Part of a small language model's weights.
Size: 8 layers, width 192, MLP 768 tanh GELU, 4.37M parameters.
Architecture: LayerNorm before each block, learned positions, biases, tied embeddings.
Training: a variant of SOAP for these matrices, 3779 steps.
Each number is 128 + 24 x the weight over its row's rms, rounded and kept within 0 to 255. Layers, rows and columns count from 0. Numbers have three digits each. The size before them is the row's rms in percent of the matrix's.

# layer 4 MLP up, 768x192, rms 0.161, rows 68-140, columns 96-191
105:164158121124098125120159183104136097156185108158102129106154149137110124131126180093140121121111087159100108092114155137146133120140123144123126107133076154139101125130132110130165178101167134129149139131151093155168110093074110101107100147104124125099175084165153137129148101134087180148
102:111151126132116128107108142135136051163097167107114144128134087147144161150142149142099144133103136149166101112149130154160129104107169077163066073137132148108157129138146167122119100096141153134137172144136135132135105166145127131145112130159149188125112115180176113103127115153141112117
099:082165110168099120156143136138136115116160178198138124097149123119138118109151141135122125135090122098172144129140158076143162143138126126137107155108102123167086103177162133106106128138131089130141186141127142121120156119116152148154103151099101088079138138129122099124092138165118105152
114:134086141107161128135133158148149109134130127087120115129117117131116120153143159096195129137128136122137099151138144150119132077143146130069137147135098139092121097131094125115058126102124114126136092131103175134161130110150147125147148138133077127085125147107127125100117135157118103093
097:079111123157121131107111127135146136104144119120102161118091173092122110122091141091100120124098094113179116152105152164183091134117127137095164126139119079121131127112149113172134133118132131098151170120132131159178165144115132113116139132134122143140110135101129161112101137155105107161
115:100109125115139119106104106150114123089134184144139114118111131109097136088098142137131096128113164123112119152129131104145102145127094103184180145117154138126145114112155125132109128094161156120141123149118138113128142116106148124160124125140156093160148165094100090104141112106135166159
103:123092092154136156179122114146159108125141169153134165163116121137072087113159126152150120152148156151096132084154083112138180147127135109096156152138090112135134149102107129162138150110147096148130088136109166095131097104146158156156125135150112114146093116133131131124122090130114109090
107:113147103151124106175166128138122124148148123127148109122130140145122159097152146136148179112190118104122106133121101115136179109164111145129125130167093150115115106110142085109107087098095120113141144156109165110141149121129161149134091153158152110122135084127158088151156111107126133133
099:116123144119170107131157108146133113142126098125128183109112113131085151137080146161122155076103092113126083142086103157129114141108101134162137094116138122099108132121185140118139086118129114144167121149123106134116164147136101153146107152137099113127134136163095107139102130140118118128
113:091100128113124097118139117132117104125123117121137131187102141135123090153125102165110089108122133125163100090097107121157117159130138150100108151121128096076135139102117100157141155116146109139120155142126112093128175100079097141138079133118165156176131136140111156119123135144082115106
104:160146122122132110102108099094131135146137130099110070153127141117164156163172107117122153171173086148116156079123122101145103149121145144151131158155157117150152100155098106127109095092091150131117082093144094128118146128125129159143125137140080126121155165161139154135135128087132113139
099:105130116121106103113123149123125077182135187092124124134143110127130139153142161109147097131134144110098107181121145118142145121130146147095099043161098138151128150141105163167120110145118175133156143106147167096160116157151143106144082110122097168083110127150151107105143165109143161153
095:137148171166122166142117166110134154138129132100131102132113184150135113150176117123137100132130169103106142090115137131103126120131088186128147135105167068096131083134135106107119154110131119106134134161116124153161128115116162146116201112121158148141113107118139096127118120140081139111
114:120103139140123141142174121165115146122185149153137118115172151112141066137139142132134138144157122144138174135105126134137145137128149153126153121104127141150095109126123131105135146129103141128102104080100133168154103151083152163104136138159070078172164119149090180129114120090129125172
090:148142171111113155109094148105107137127108078179110157094187170134092120172138137107179114150161129112141143183187117141125120100133124097111105102126147142115133133111139149093107096115126162077132124128147165118159093128107120127138139164151129095102127114132151155139138155124083161162
099:115133100118123128153148104137066141166164120163165085109198144151077120160124141154099133164146123131132118117098096100095118167148107142140118095177140130121130133176093101135174123134129134152094111104150113155121118167136121114115106141128118179115150127121138150142175133116109136107
104:131140147136115184111111140104141177188154118169132110145130123091156173179129160115122083132117076120166108126173124141151124142093156134164134147152143146140128091142079134120118114100116094074141106142149113108137138111148143139132121134115125085100125129106131146133154143138152121088
103:136180184126129102107131123135188068137133153121125105149113127121125106135106135117142160125135134125067135109090072125092137154116131123127122151119092115140170109137110114133142110143144118113079106138146173158135161135119121111131142108142105130125133125131115147127105116121128095093
105:139121130151072127139183132157143165100170126109108152090128123178080137129121150146152122126116106180101121147155130114146146146121141139119118129132130129131129140126132153131151106087117147123210120110149119128123119149137107108159111165136120138106093156171141143106136153134172119116
094:113140142139136105124172164161182109125144135105117136125123203176157092131104119127137129124163066129155124103143112123101150112113154150123135149093091125123102125150096122076130140124143174136129149118117080149114139121097123120128136121169121143133123142125111133118092161162088118130
103:141166128127137189085127138093127125083146143145098111176111094105134122163093135167134147136118170101128129108121130119141117135133151144171105130105123132132137109149149118150126158118131136105172140165111142191123129135166148129181111178127118126141154139131080122119161104146127176148
108:122101141118171128150162157147147126137115121110137133146145111100113149137124159127142139184172134170132150112105098136127135102153160135127142165157147117149199164130137126122152135091131104091175125109151113126151155150093153142133173122134107133159155119156099153142129119127159130164
097:171106157140113075110124152169115092138137113103138136104164135141155150155169176123123132093090146094132132149158106111127115146080123122137118089143146107126169127137167127138113152117133135164173148127117149126097109146159145154136143172169121119170113144132165122194138135068120163171
099:146152092090111149110159143110113165084108088099141110130146122141150136123134114085121156097149132114142146161072159155127085115121100132111087119147119110092144160148162126119078132131161142164150093087100127114123151110158113131124150099115101111148137160155144139110141169120146138117
109:122107156159143106140152148127114140120124129127125114107160081082113107075142160159118150124113087131147119153145124135149140152114117145167148133145129098093123145134100119103140154111124121123115140157138107112121162154133137115167111078168131074101148103129097129084088140134154105130
106:132104136155114131142137102134166081126189127126098174089105105096130140121136165090178113126165131122100128133107145115137144106122122116117111118119125124148128110093104144124115157116117146105131093112121105139140129103129117122136124159135124125116106076170120195144085115150107102158
102:147147063137148081111136122120155176065177142120144132100125123186199118119122171096128163113122129135122132084096117138162094096123096086125142158154136144145142178079151127159126155154175139100149081111120108131125117130115133130124159122129118119146089146157179109134130151157134138076
095:130162170114115107108177202148132139174161103177098107123122160087148124066147108144138089101119130117182136104142093122142143102154155133160124179154140157177138153110151124152143143175121148142107158144106113124151146170100142089121146104125121141136137141108152156128099150119131143116
093:144141163125116117161132095123193092131114144105141139114140112184188115113104128127154137158100099084118131127139132101126150096080109100123156154128156129153176075147107124154124095090124122125119145148130098124149136108108158143144126122114113135113140114087143102106101136155138153137
093:170169138124147128157141161163122101152160119108152127162125130091114128111126130135153138191097129104098107151108158165141103095166113159128086137141120144108152149069137123158124155104120108169086102110115152141098131114130129138184120159131103173158145146143134140118106148119147121188
106:153134120106145110089121140121121100113118118128141117089130113163114170138175118145114154101106125118128116176093100137116139094108193145133103124116113153101176080146197128181133196149130134129167110121147102124180145143135139130155107140152102105119137148107164131119119135150084117173
105:155121141163159147165099111143123102102119151160110141133147146138118107127164135141137120120159140126136180137089135172126141137134124144093077096134135113124129178170113134138123091138087152147108173136126087148119124103111123152132133118123103107113126135141137099161142132102096081119
100:164110182129139107104161123128125109153152152121146161108099141141126108117107105118124120124111132084158156131129127114137070130127124156099136137164125123121121113142106212163167109112125164102147138132106107152143178132135107155140144160118081095167106127063116154086102103113122104123
098:083119089116081121094139133136152105103134152092135175125131130138101139121159123129106127169153110111179146119128109118096106110172139169140126151127091170130117132154141117086117132119123148128127114095147115110126089187102088133152149154099146130132078124133105121135128107125124119142
097:089144133126160114131197137106129115099112123131186122117127100145093127147116136125109153126116107138161112191132121187138134149104144110155121130124138109141112100118120129110190111141153154145105152125154138132125126141125168071115149091140118152168149123113132174126106151112113127128
106:128118101103108112140132144078162161107099141109116110093159108132117115145161129125132170113091132099144137129114112116135190110142106171172124176087118157167149140179149109120155104138132090106073154110103137160129132167122185099128120095109085103161159124091122110093133128140097128105
097:150140142155137123103113114131094116095110122131138130130158153134117092111115134111128103111101149141144123099123169167110120124170123095086091152130136155174110132145119143132146205113105170156162120153165149125110168127094123161103116148130090150113150108129125125114142131081071095108
099:095138127115121126122110116128140123098117104182107116102074161141137117137096118158146145129128124159116135128137135126092138098110125120127165157148097093106166128110155142110162155114127114089123179129153141123121096151071115070154119156145136104123111115131100123131144124101128136113
099:124163115152114070139127081065183148105152139132158138121131165139183091137139156132122144143119128139105138143105096089116118189138164151113114114139125123145107151152103137127150156137132132130153128157126122150123173126098115102138157083112162112128113112142114172136181123134118097074
099:139136129156077154110144119127134135107121141134122130189142111154145116166100101149089096114140112070110108093140103177180141105128107103156128151128120137164153142149096106156083102148148113124089136146142150137135130118132127147087145141135122106087135115135139120081126127148165158137
098:120103106104125099093137111120127135127134187148149114122135117139131155090141133103122097126108115152129144174067160125106148141078147112126135140101140124111111160156142098140130152130121124111100117108134111132113106106105090109158119117167132102131144154092160120127139133155182134154
097:135124106134154091093121113129153153114125127111159168081124128130134154108143116154125139153185140160111100107147130107145128142177071148121118137131146099122147086124073135124162083155094162158119161181111150150122153121122150114123130127093156125072167091121140095131106116160113115130
106:140141138191119123125088124142148109179143102130139137126109144161127190115114149122140147114099124102170146126116134112128151106134152128172110135148124081106118111126113143107119108128076113127144084141191125122106153148160142141178155093142049143147099113137124112127094123093120100094
089:131153119104155139132136146085134122159092137118153080116142162155150101151161136106096175121138146127150090149141115132116146129146127125169143164164204068109135105141138119102130092092171132045118104110173115156133103129133117144106099142144122136154115145138133107151139133123154135157
095:116118129155158095149152137142125145094090099166111089122142125156105144154123140131128142071116157106132126141108104140106136107117101139062095160141099131129163166096158131136098112115116149122147087139102124134143144147174085107148137140131132154165118156116177147102098126138104050142
093:144106136086169127106074155172134145122178130135106125102107140161145106141092139112111128119105116136111145121140108131107106128138129134116131134163102126115161133166119152144148153113121133109107130126164152122114107112122166117136170148108122133115104120094089083092137153140108139134
102:139133082159124111081111124116151162094107131163144135115165180141146124116139144136127119142135165092130138120101132116132116129149077124171100124132123130130121144128154077153130138126147136140149093150089119139133160143161170149124102154125129126139125164139149134157124130122091103126
098:125144151117130134101124137087135142159108166169124130111139134091120148108091131122142130133148086146174140136091156145152173113140095101118146114185160140130116120137140121119119147162148162131109153164183112126144141098118123144086128158150178156152098173096125159129113148160090129098
100:096122143126149161140117137084078118140172136129131132093134141070107136140097133173124188120135097151132110153085112104176119133102130119122094149128128148095137161137133126119092132103129123109113115160164084166135156138150171110121122149082090124164120119108134110157121132155144133144
106:104149090130106139163141126154107099157125122106189142113091148085139129095177130145141136140165119137130127124105093096123127135169104132139121129069087127104101099157138165158146184081126139130124117159093095136130126108135112124137138100159106135130169114128146112149148128102117121146
103:111098151153113136151085140130121095148130156092143168153186145083123174121114170143129132115127084118169093162100161126125153112145120135119117123119177122100134118149135105142161171118183117118131118110138147160133181123125151105135100144107096128123116170114106142117133095099152080118
102:155129153194143116131114132118124149118106179150133157125139134171123091153149133151196169136120140161129144133096098144132143115176140112100085172113115114138112136138132133156121101119154112120093134121131161122119131144164127092178189158160168115114171112150145145129086129157128154118
094:155140165139123138142110133128164124098109087108117088132111124155103091131133104154093116132118128142111148113080125115141159125158154099123116145139100141111145132119095156169105131141145161131129169169163100167125145147122158135115117185119116099135149159120147120157106174109083177127
105:134092199128112146130130167109162097118098158137119102160135133127175148158104146120159124143119152123118137119118110167088068091130103153140133130137163132152151153125136132171154143135163139124125105143117143123098141083102129161137128122154135113108086106084115127138114141154143143131
105:096137130163144137143102142103152120170108142119137087091130090122139149173135121122116172146116117096134121139133102144123085130131123193094148151123114135117122122151095177105133153104143118078102144138140117110107123125104158125157111144109133121105129148178137091100087149128131065101
084:144118128131132098086149145120138097179105110120122111142140107113125087103110158095083125127076146152153136106098132104107130130135124136134129131141161132116158137092151153116119142147131130148137183145151117163111151076131121131156139067155108157172169139156161110112127144113112175086
103:136117101125129117046112137120141116141114127135164093160171193173118115128143146160077155101067138118140122090126136139136056120147120134137166121137150091092124132111099126092132115093111121100114124125094124148163180142116131106173098136147125128084144100119087124136097136107140134097
092:157094134132159134172140105107092140110147114138157071142137142158138167126086161172090143156162115122145153129111090142151178147160130154118136158131126101121105155137149163167138127142126125124115108156141113174114141124165106109148124111118134130119117111075148098132135152126134122136
101:111125122125165124087107089130119165092162130126200140100106157108132128176154090087123131131122113089116155132109138142193102145142104126131130138126168102160132134095113072109118094084146124147170152099113113115099147124130171124119163126151185089142132126137102121127138131144135127146
095:150161118153156169175123138131092139123112121109120137158147131152126158157115181146079105145135134144135150107078106116111140093141130099113155081145131169142134140196126124135162084098138104099136114161136174108123135097127127095149107123121126116131178148107144152132119122120141114126
101:148117176140135127111101141105108138157106144142143136119152087128111139141129101117126107100073139148115171131144169102144146149126148116132113100125109122114125151119157106126078122094149093174130097175089130146147126119139177148124125156114121136172187118139142126123119120133119126133
101:131132108107122122154127105118121143130121151121164160160139153127165129112136114113172115162150090147139144130093088145059126122141120150119124112178177103147138156086150120135132144135121139111125112111096131139163159120127096115145098143132128161139143136144149144167100107122076110162
092:068174146105149111138117075130118123131155125144138133145159137128136117141135115146136138104132096167089149140151098139145127113124166120139144133097175139141100107127118134126090145084116146155171126138114119118098080103133099093151172079180128112134102168052153133130119122090162129125
090:172164166100144132136142084118111116099137142118135104154144147143146135167177158116152113147137152112099131144169185131137127127127084118132145099167195111130147127088108130090123174105126085120128126139076158098110141118140129148119129113143108129196160118155143127138151131150153112122
094:111120138166090130157132119107087087150152138147087115164129138085139101183154125117180123165147128139122148091146144108112124147123110109122128123163155142094185126181147137157087134095138180120151158126158094144132184133149139123104108171141145089131103096122090132123078141146119127128
099:121111134078135096150128102126139104131178114091178135158150114101127166129116151180154109100109114084141115133134140101125126109100141136144106144147124118159133144094132112121141098112180143122067138152134123150122139128168112155113064081125105099110136109106148120131132151111089158161
103:160151145167134101149114122124127131111096085149137137129101108103082089131150102081167133105150132160146129118119080127132180125166138129122117080134097136167172138146071123144141137099102068143140132141154116137111184131109112109122170154156105113137123123130105109136106167100128107139
099:112144120136153141101154110118164119133115123124134130137190127099121124096077129127154142139132132109120154140130096157132118118097101125166141124121080117148165141124119142097125139116138151151141145122064159113162124150098171136125106104131150148113120136134114139135093143104110126091
099:095161160152117160110141177113118144129132164119149136074212114137112115102140079107137147138158146158055129154108120123118141159137165090124127141133105148141148154130123136097079127107150136150118114082138140083102123153120159079154102157124149110135116134108120180094130134155130099134
085:122120081154108144137143106202159104139098164136076173120161164132119142119148109184115149102118132128078136148129139113118115118112100121102109116112122118145125164116102163172119129183151147111181107162125112107120104136089117110126108148132112128162134136148149119117098099155123137094
101:127123075083096112127104086109152077148118146111156138130171089141121114093122101128143153127099122146126092096144167149066117144150178141144125159140124175110115104119140114123123076116142089094108149154114137097097147105129104146111116165161148134156148158130155121080117101086138121167
102:074131132116133087140086121126115128074158149082148145125108138100145112150091168123133131125138147117123165150115145113184173098192119119134092140110191160118115123105150113137122120156133153144122126114164101101088120149110164132104142087136138137101105130066135089094116165115120110158
115:135109183135135150117130121146124062091124118115155147122122111138142130115132112122122135135104165145127170120101105141162155132149126119134080138153117147106121142137096120138127138116155084160125138114101134092142161107102164149129156128124096126127158139156125135123121103169171141164
# layer 4 MLP down (transposed), 768x192, rms 0.162, rows 68-139, columns 96-191
099:139153141119119108133125129155084134132105148108128135125145137150117162132118136156151150119135054135081148134086156181117123119136136131153114164114112161068120156124132133124150098136158121115132149140126156115089119112120066185116140131176117163152133137129148150112123130111139177127
104:124153122127171120120119111121107132113139143172140164095098131154131118100142155148128088108136100151150093148097085115115136119162118082090096130099060116112112133133120160116133138132141113143110156128134099096127153115113155151180086136122126124148144090118124140102118126134162112107
098:149135119170111120135123167121139160161123129162109123110129117140131094146149157116125158136129120134126081118146132073119156139059110112089137091131100115173156084112110122138125113148112117148173126145139137170129115104118157099130133127116135135127107108121133104136143103093099164145
114:121132184132119103145107146081111130110098150081149107128102129083117111151156170110118075149102105138118096134161119173147132108137185169125105096134057166144143104133152136101114081145151137121104123157127149098157136097096149153109126127108112130132132114132139135142134138105085088105
098:111151107123085073108160106120098117087106108140127123125145101120153146105135133123118131156096132159146124176149100096160135143126130102158122144128134100142133111134212143144151129104108156125126112158156080127105123110133133162125151148130138126151137134142140100126125144144076102143
115:158109114102170117142130094114121103128131126099152124081072133135111148114122098153137064113117144099139117182157121078149145143165138135160110134078087120140139138109168140096104093138131106128149149155139172133134128104086125158131109120147152139137101076146109106111143102143138144117
103:182136104115100166084127113125181109143102131186133134161125124109148099135130138121120100154126138126118098084139151095128139111139155089184148150118119142144187133127088144104169120129155114157126115132105135080098097089114110180141106128119109149134120143110111167122100103106166114123
109:135114146119139163120125096164081132090140132145107108172122123134147120093147089129150183123128118112133099072089168105149158084072164142210119085127110133108105152138129141140118140115148112137154116141115107131084120143155168133137128159176111131125100122145097106139159158167117145116
101:126111122129163100142130148124142135118129168112132143107144162161151105151151154125150144102144104151141145158156163130130125132105124164186134098147104134124124095147141125136141121146136123069153135098085163110094116120125131105157117105121143112087142096151125137133113134094112145093
114:180138111093137177101132146116137136120137124124142121084125125114105103120114109111164080098147153140121115110113110123180100157157122120130094122058145126131101133134122070105098118137141133157122116103089142131150172158157169141120104165115102145101133144121133098142121135129126166087
104:129140082115130083104110176106113125161161123126139117118107108173161096119065113161067149176142174160149136150136098116133134147110104130116122121113110126145104148112120128156121135140140095116092125144106151137094109087121108111076088085116160094139119146140103167132138111136116140112
096:122098126131129091121135133119083146171134114091135091154125136154178130121122087106099127174113111129096148201110116122126134189106114119099139084106143145117133130140160145162140146150131155130134138122090168143113094112118092156128112097135168141109163111125114110121141113146159120127
099:149121141182143112107131100137152101125094172055116138107081156139128113125129120125138127141148124071168144149127135149131142117113103163084119150082146070164159064134109129122113119115114161128123105180101108101138105119113111114128104141166116107142121109097096119117146136114167165122
115:180110146136138153161121122142099121152108149154121100121092141119124091159136131123137103138190138141121155129131105135136144160161103161169119137138119125093169103158091105183118121125143095134137147103095152152138127139115205134131168133137122122133148130110122165162125099141123121123
096:139146130109144181123161154138110149106141105156102162177115134123078187106137141158130155121122162086102126125099144093122178106132150118122132152091102101161112106113124117123137178157105145089125084124135160130129163180149103121139132121133107146122134150122171082143098143077148112105
102:119140138105090158165099122101093149128128126127131152135137129128091115181117129147133125111119087135089162122149131104080142112091113127119147068143111098150129176134149098101128153154123121096096119132127165143151147167157139134125143105107138142120124111123145131144114086156133119122
102:112146092132107071094125142147155148142115081150135150161119119129133157127131094126135108156116153173135161127116152106123142095096122133113144081158135113102120110154072086118138117110107150131144132115099082167151147167140154124065128152102159108129109149110112092150124085118129128164
102:180108135089147116085089145178156133110117154140105190090098093145092123154105153105123131140128116126134171177179098150122153168107138110158136176118150164107116166134104128120119105109150109162098137123126106119106090126155116122121075136134094102112073127096132129092125138125136148123
097:130182114118123113148165141150143170137106158127142142120115153126153127129102137112147143104111102118113069142131148091168088145082112125118124117113130162122135183096139106179112108114090061116092117155140121093137089144126125122145090114125160114133175113172121085165153137126157143104
093:093140146123123136084130169118126127169150130118101158100147143171135135117090167142143143137100095153105114129069157163140159129130102148131146119109138118108132156135081125105137091145134132126130143110156147128096124154161102146137113120070116121120139130099126140104144138125129106138
108:155077127149160126132126151111134123155135110144114113117135061122119121113168130146119149120155155112116104147137094170139096136132163163145115114123137133131142100127108102172115135129101197100143116130118143145133161118135134188123110129102152063166140118136168143144110108113117089126
093:153114146132111113068142137127114105154097122121079115181113116125126130127140151138123123114122168126143164165114123128140108115158136160209140191136129147178117120110071138148085117146150091104161140134104130116115096134123105113157139101097140111146155099123102119141082129116096110110
096:138142168150104123124110147180098121195121131133082151156125112149145160146112142120156180137150092130114105168075116118130125155141097102154125130109131114180146100127158124130083109103167100129136157135111132141099153129123183121138105094130095138100090113115144114145132112104153166128
099:147149113128114142097135132136143134108130123122084125152139153158168115125116132114122128116095138107120139109144095106141116079132155131092138115174089099065138149100119164126165107123127103127145109085136104131112097159150154169151132132121123131126111170145108121143142122115156102129
109:116127152103107160137154130073096135159150106104113115137131143134128111110097125135137151122168120103160152089141122142122125144150104102060088154136139161091137176188146109119139129157121112146119161169135139133122114141167112106110128132133095103123114097158136148113124143103145110092
100:124189134181105081142089105134157143140149109117146114127143162134114154098177102156144103131139137166149118137174140149152152145162103157112128100181107149105146094100127164137144108133128160122148139091145113133170100153114123093132146108115175119123134102170093158152099093142139105089
101:142114157104121160117132124088157107095120130139122187103113143172148134157097132090111138103117140132121142109134109124110124137129139071157148136154084161154140105131149171148107131120103162139161103148090106124138120143120100117129126123141141147132142139109127132086134091154173124109
087:100120172135104147127102110117095093134144117099121134150098149109143093097120149142131144114137106117140100133125111134130132128143101087158117208134115136177138120174116132117113073125153105120149118162121134157151151112157121091169143142107105161133107171148120170114154133145102091153
092:101128129092117113139133153151104118145142134155166113133124139112105121148135154092084133133134163122118142136155137097129188169197132128145113090136111087154072121130163125103116123117149105152111125085170120129142141092135126110148178096162144133153107140094140157168138121122111134142
092:093109159153114119088091126115156144144108110117121113145137128140153116130137134163105128173128144143134109083138181157131177160162139084124150124110160091134130148149179115134130138133111117124133104091108133103155122118143150099117087115144149115124121122103135135106088082087144141143
110:144182152118125134127154149133190140116140111123091124149113111158103109152134117174121156144136164138117115102110090135100096139141161099179124144132141122102134162119165065137104105143121122123121133125088117091158158099170167126157143163129117130168114131134139125095138124138158122155
108:136136159120141140162170126142106133083114122152130079094127123139135100128138106105096164129121116117114132128114129145126138144160099139126124124076091101195135131158133112128151118181075161142138118115152167134109118114144112084124110183164155170163103119158143124127146135153110110146
109:092108110174114110122141140074148161120132164088130162130142100137138179134137135129112126124148151149141119077111146112087144121094141130136096164114133112072170113130128145124138138101137122132159153128155118157150153107131119092092106106120167095167082106137127169150133101118111122106
101:128132111170127137172102133159104137128138137125107138169152102102143092111133138144128142129105084149175132094147134095221131096177151196126116071148102114106130193115122123160159131148137164155132154128120126145136160128138112141121123130155101104129157147114143171161139113174144134115
106:132117147144136114091167163154123124155126137132084122106101131116161133128113144103112147109159159109117132131106135120134120122132104090112169150128138136118150109066175140131126061094137142084122072158107093120112108152133149163147104144127119119155135128145056124157194159124104131177
112:126136158156187142119132149092117134100137141128151152123088117150133117118158135145115144133156130128099126145101100178124126116147125131113070196125108162126178098167130069131158145117122083172167173132110147130133092141076082101113093095090186126098135112164106169176140094121125115114
108:120109150107124117065160117144125138144098140169123131149117126143083134141110125101133115097144149089144119140137197104122096140132136126133125175069103135141132135177122163108111136133098143167126148091127115084089142138094103158108117164144142108111144062141086093127156102135120112165
103:102114133154112122099135114089164084128119168135118129085152135157169099133143147146100081132103140093154161125111107102154111125101122105133135172088106106136125135153161136086171139118097087188150111158115126086096107113147129179134136137134148148191142130124124120166158124145067141174
105:158145132122160149112161132171140164104114138108116171104130142152135153118126111087141108127109185139158119088144128152074136107162103123113118114136115116154159144124134127142150100110148135115123094121147110080153120130119122142140111155196126140114106137154110114136145147147078097139
101:165145120133155140103154120123101137129157126125128069140121153098109083143130102136149116098100151089130101111111110124138119092145089144111114124142141149100169156095157138152147136140123122083154122100123094155155121134112119130108099131119111100137121123134134116105131132162124159119
095:106117112132102153152138152102169104138146149104149088116090136165121134140120152153152120179121126106153121110166159126155133103096127164120144128130124161111128125109109159105081087122120140099116184111091151103141144091155125165145135112135108154127107153167135131117176142128129131105
098:121141141127125126152115115118132166118087130075139125121136157098126097146117080126123106164141106124110126078143142152110110108154125116116142163120115124116135132050168160101176148132128101140099142112130134109142107074168113167132100085122146113140106141146129089114118168110158166104
103:119136134159160108147094114142122150144071139115091123110110071110169148122137151176145137153120137130145124135128096078118105111140132137148120127093110112155153125106093100088092139114116142144108131109121171134154172115148131128146113113136125164103117132159145088118109150141084151135
083:124129135096123132154163095168115142130129108124113106117118120116134131125088100128164134149121116097097123081147160079144157143102147097125137115113137131038103123082195114115135108159103121172145116125139116152114140156176143096099161112086135126157120113140135152142136138149132130137
093:170103117071095138150126099152132139126099123116152145154137144094123159142143137107158099118118084096150128104109083150133125103134143126102119133109077124135110103132176122154116145152157092172109118152185153149120124152132171148139148116084119123112122142155111098125104152123174172158
093:117124111109135144134125139121098141155113150133076115138147141076137134145122155110119140150119103109096127127177130157093116151116113129188152176151118166139117126157143105170137112126153135189114153099097099111082095152141144125135132119110127134144112121152115135147152174154090097127
099:112149136158124149132100125112121162129129102148140195115150100113162112109139130120115169127105154143136140153127133131126098089130139113112110142157109142087128153117106161092135148111145098114096132108128112126125086073102160144152094175144142097099145099168116138131123123131112126096
095:123141142149121115153142157128125089118128149097113144124152117160125137118112109106095146105147132180115192165151151111145156110138154132103144083119101125150128088162120127113131169112096144155072155155142151161134136168117132111143116070127119163118150146115140137081151125139137124134
101:114110135094096175100166145124111127154121132163103120111110137132143138117142081153124132131122166120118158151111130163149124129117143188091132132075157133156141124132118131104092139115135156147160127141091117127129096095088091146106154109118209139118092116132158104115130100159082171117
104:149157108132122146129101117108159092133124094117136149160129100181127146122157131086148129104120171094126126112114146113157161122116156121150116132148125115074140148149156131097109095121131171130127111126085086159192114121102113076114152151135140156099129090141150162126141102139134110126
087:099106176094139137123113094104141114142125218120120107123138172126104159127119109099121125141152067087118114097123119148106129102159129137092164107119166131104099107123132109127146123166131157106124159138131149096125094155151117153119115146134148119167101149132081132127141108082116140114
091:139166130142121142137066139139128137110118102125140125107100169153131119134131090150157123109133100150131149127150110155154175159133122151136126129114136129146136103159120105144113122138165075144161154097121134128074089127092110106126164099143099126078132134108146152140156107149138162138
102:125119141116104170166148159129132110168130149161127144123090089068129078148122098117103135167097131125142084115109118132109123140100135137089121088134136120130157104146180130111133102148106141130132110103120113122125137130131115114130096131123109095078078121177146136120091147107132146089
103:109156139119145101150092144060132124142159141146131153096153108096112137142120114137113111144153129108138147142114092124134151095119158132097094148156142105135115099136126132098106115136137139128123136071115138144128169078118132131100104128139110167097149095121133072124089130183116140090
105:153109150117118152136090127134177090104125189096115078152102076088132090141129113156148139130098160188119126113152134116116122090117140157124094152167122165106173107113158121122120156134111103096188139143135098123150108129103136135147121144133116122119098105133111139112117110123105133092
086:144130136099160141122136152128157107088122102178101093100132124141082127111144142125151163122114091134121121115108143150131139105153105137126143129137119086104095136160144120123160106133143158060104105149128164109150131137117136123150120079171087154116131098068170160093115098123127144119
107:167172083103132144118132095125152101153150142068135145129132122112164182103127142095159196122146122125108116166152125116159082135167113103101138140128161157080134115091157094135167083106122137097113119114148147127129157152168138147106111137148154143139112127122085134082133117114118139099
100:131105109166101131115127093135100090161152104131136128061138128144116141137120098108175141115126110157118138142144144134156121138123173104099120156154151109128134103100134173110109183121152101130131135128104144132165109205103150106144181127104116127102155159162104129134170133122153144146
100:114131121178093117099150123061121124134144090123110115139134141117132090088144132151130133133079167139134089184159124106156131115120082084145124143117147133128116129102107152164115123166124123109119086143158079118135152095160087167107106130119096091112133142141129162143079161121084145130
102:103149149133110147120143143097126155113159098183146144090120140130158122167122130148127125127116116153154117128122115093078143131158165098138174157116124109165148142140166110094140130174105113162132126103157128136113128123134184132113113167145126123101163102114132096115077152127162117154
094:143143131153137169130156148125150113154155125072100127095152118162134118131115066193142111114149153119144152113109149121112097161131179100144156133121145155128083135116109117105117118134157093133098070138107128110092135110164111141152150124101133137125136080102131158144135126150063141092
100:160115158163140087146130091110145110073140139097101175142136091159071151123089086134103130118156134135118149154147117165125123095130118089154170096103109122161126136106107103134109124103142160134094090126135125174111125109094102143104141124132128125132120152106091130124136125161124111119
099:120134144136156112096109179178136127174139098130134148131117090119122152108134106093089149114107108166127138080110104126145116144138151151169137111116097109097159082108136123154138099139126119096143108117124107140111152108070127130133109096142099113153119104154151091151185115142123109141
087:150171120154109106112149114119072104123104101167152164145090145168142105131104089131121138135139125099134108123157108156112093116145119122133093103141105103072104106131160161154139142137080106118095158161117154151116156165124141134113132100175115141167109123095163105110130141154124147151
095:134137116125101136162127101104147138143146127122093101156119142073190094129130147140113129126142113116108161113108124133118096152117198115141129176129156167149110117141172107068108111098107138161143132114102172125153130110121110181106122169131169146148129110128117130157095107097115169144
095:113129127140132133143139151122188105142113125128117118167154146165145088131141143129146143104123113131155154136134126123130123123138093105140128147115117164134075158091184118121144129127142149162105145181108159155144141114106123158135117121141118135162080105135093134145164117085096139154
102:135121100096126119118119118152161145122123133135144120147166146138117106144116113109093099149107116136131148130131104126087131127100115122116144152132141151173064083113117137167160172148144121154148094140134142115112144090182128125125176144117074126136109106133115132125110181162173130121
102:142098127087123111128134114116107116111136111113110141111150133124138130111103111130144142110163124130111120130130112134149128085113154148139140115101163137087148144078133124141179116168146105100111147081139104121190095081084121166154115133097089094099126095125121075133107160162173139150
105:131082134106123164164162118163107154121085176131124105184139129120116152099112111128167105110128132121147132115110125127083125131143108148093158112141126150141153132137150134177127145128128123148125147152105116080097119156140090081093125135141152136120141146103141108132142128117121140113
088:116108124127102156128133153132134090159163118124134172143125127112093131110080133161166154149111071109129096108125126140142123144136163132158121148160179184104098100093136112101130137123148137125128111108158163138132215104135105147139096124108104102126144133123099160129158113102181118126
103:150135143132108170088143073143136077146140155118116135117107120076098153116137084128103109109137115124132130117097131144089170090133135134128122133156130127082126136134139150124159133123158118123129094142161126139118130130136145137115119133111092152130113116108110084125102166183136126151
094:131120161132096135131113101091158097136126114155152127166093098162116146072131143127082144104163120158143108161102170130178146108148130113127110129122142118136143128129061195160134140099151128119092101081129148150130129094120141133127182121113160110098151126095114122125102128117167113119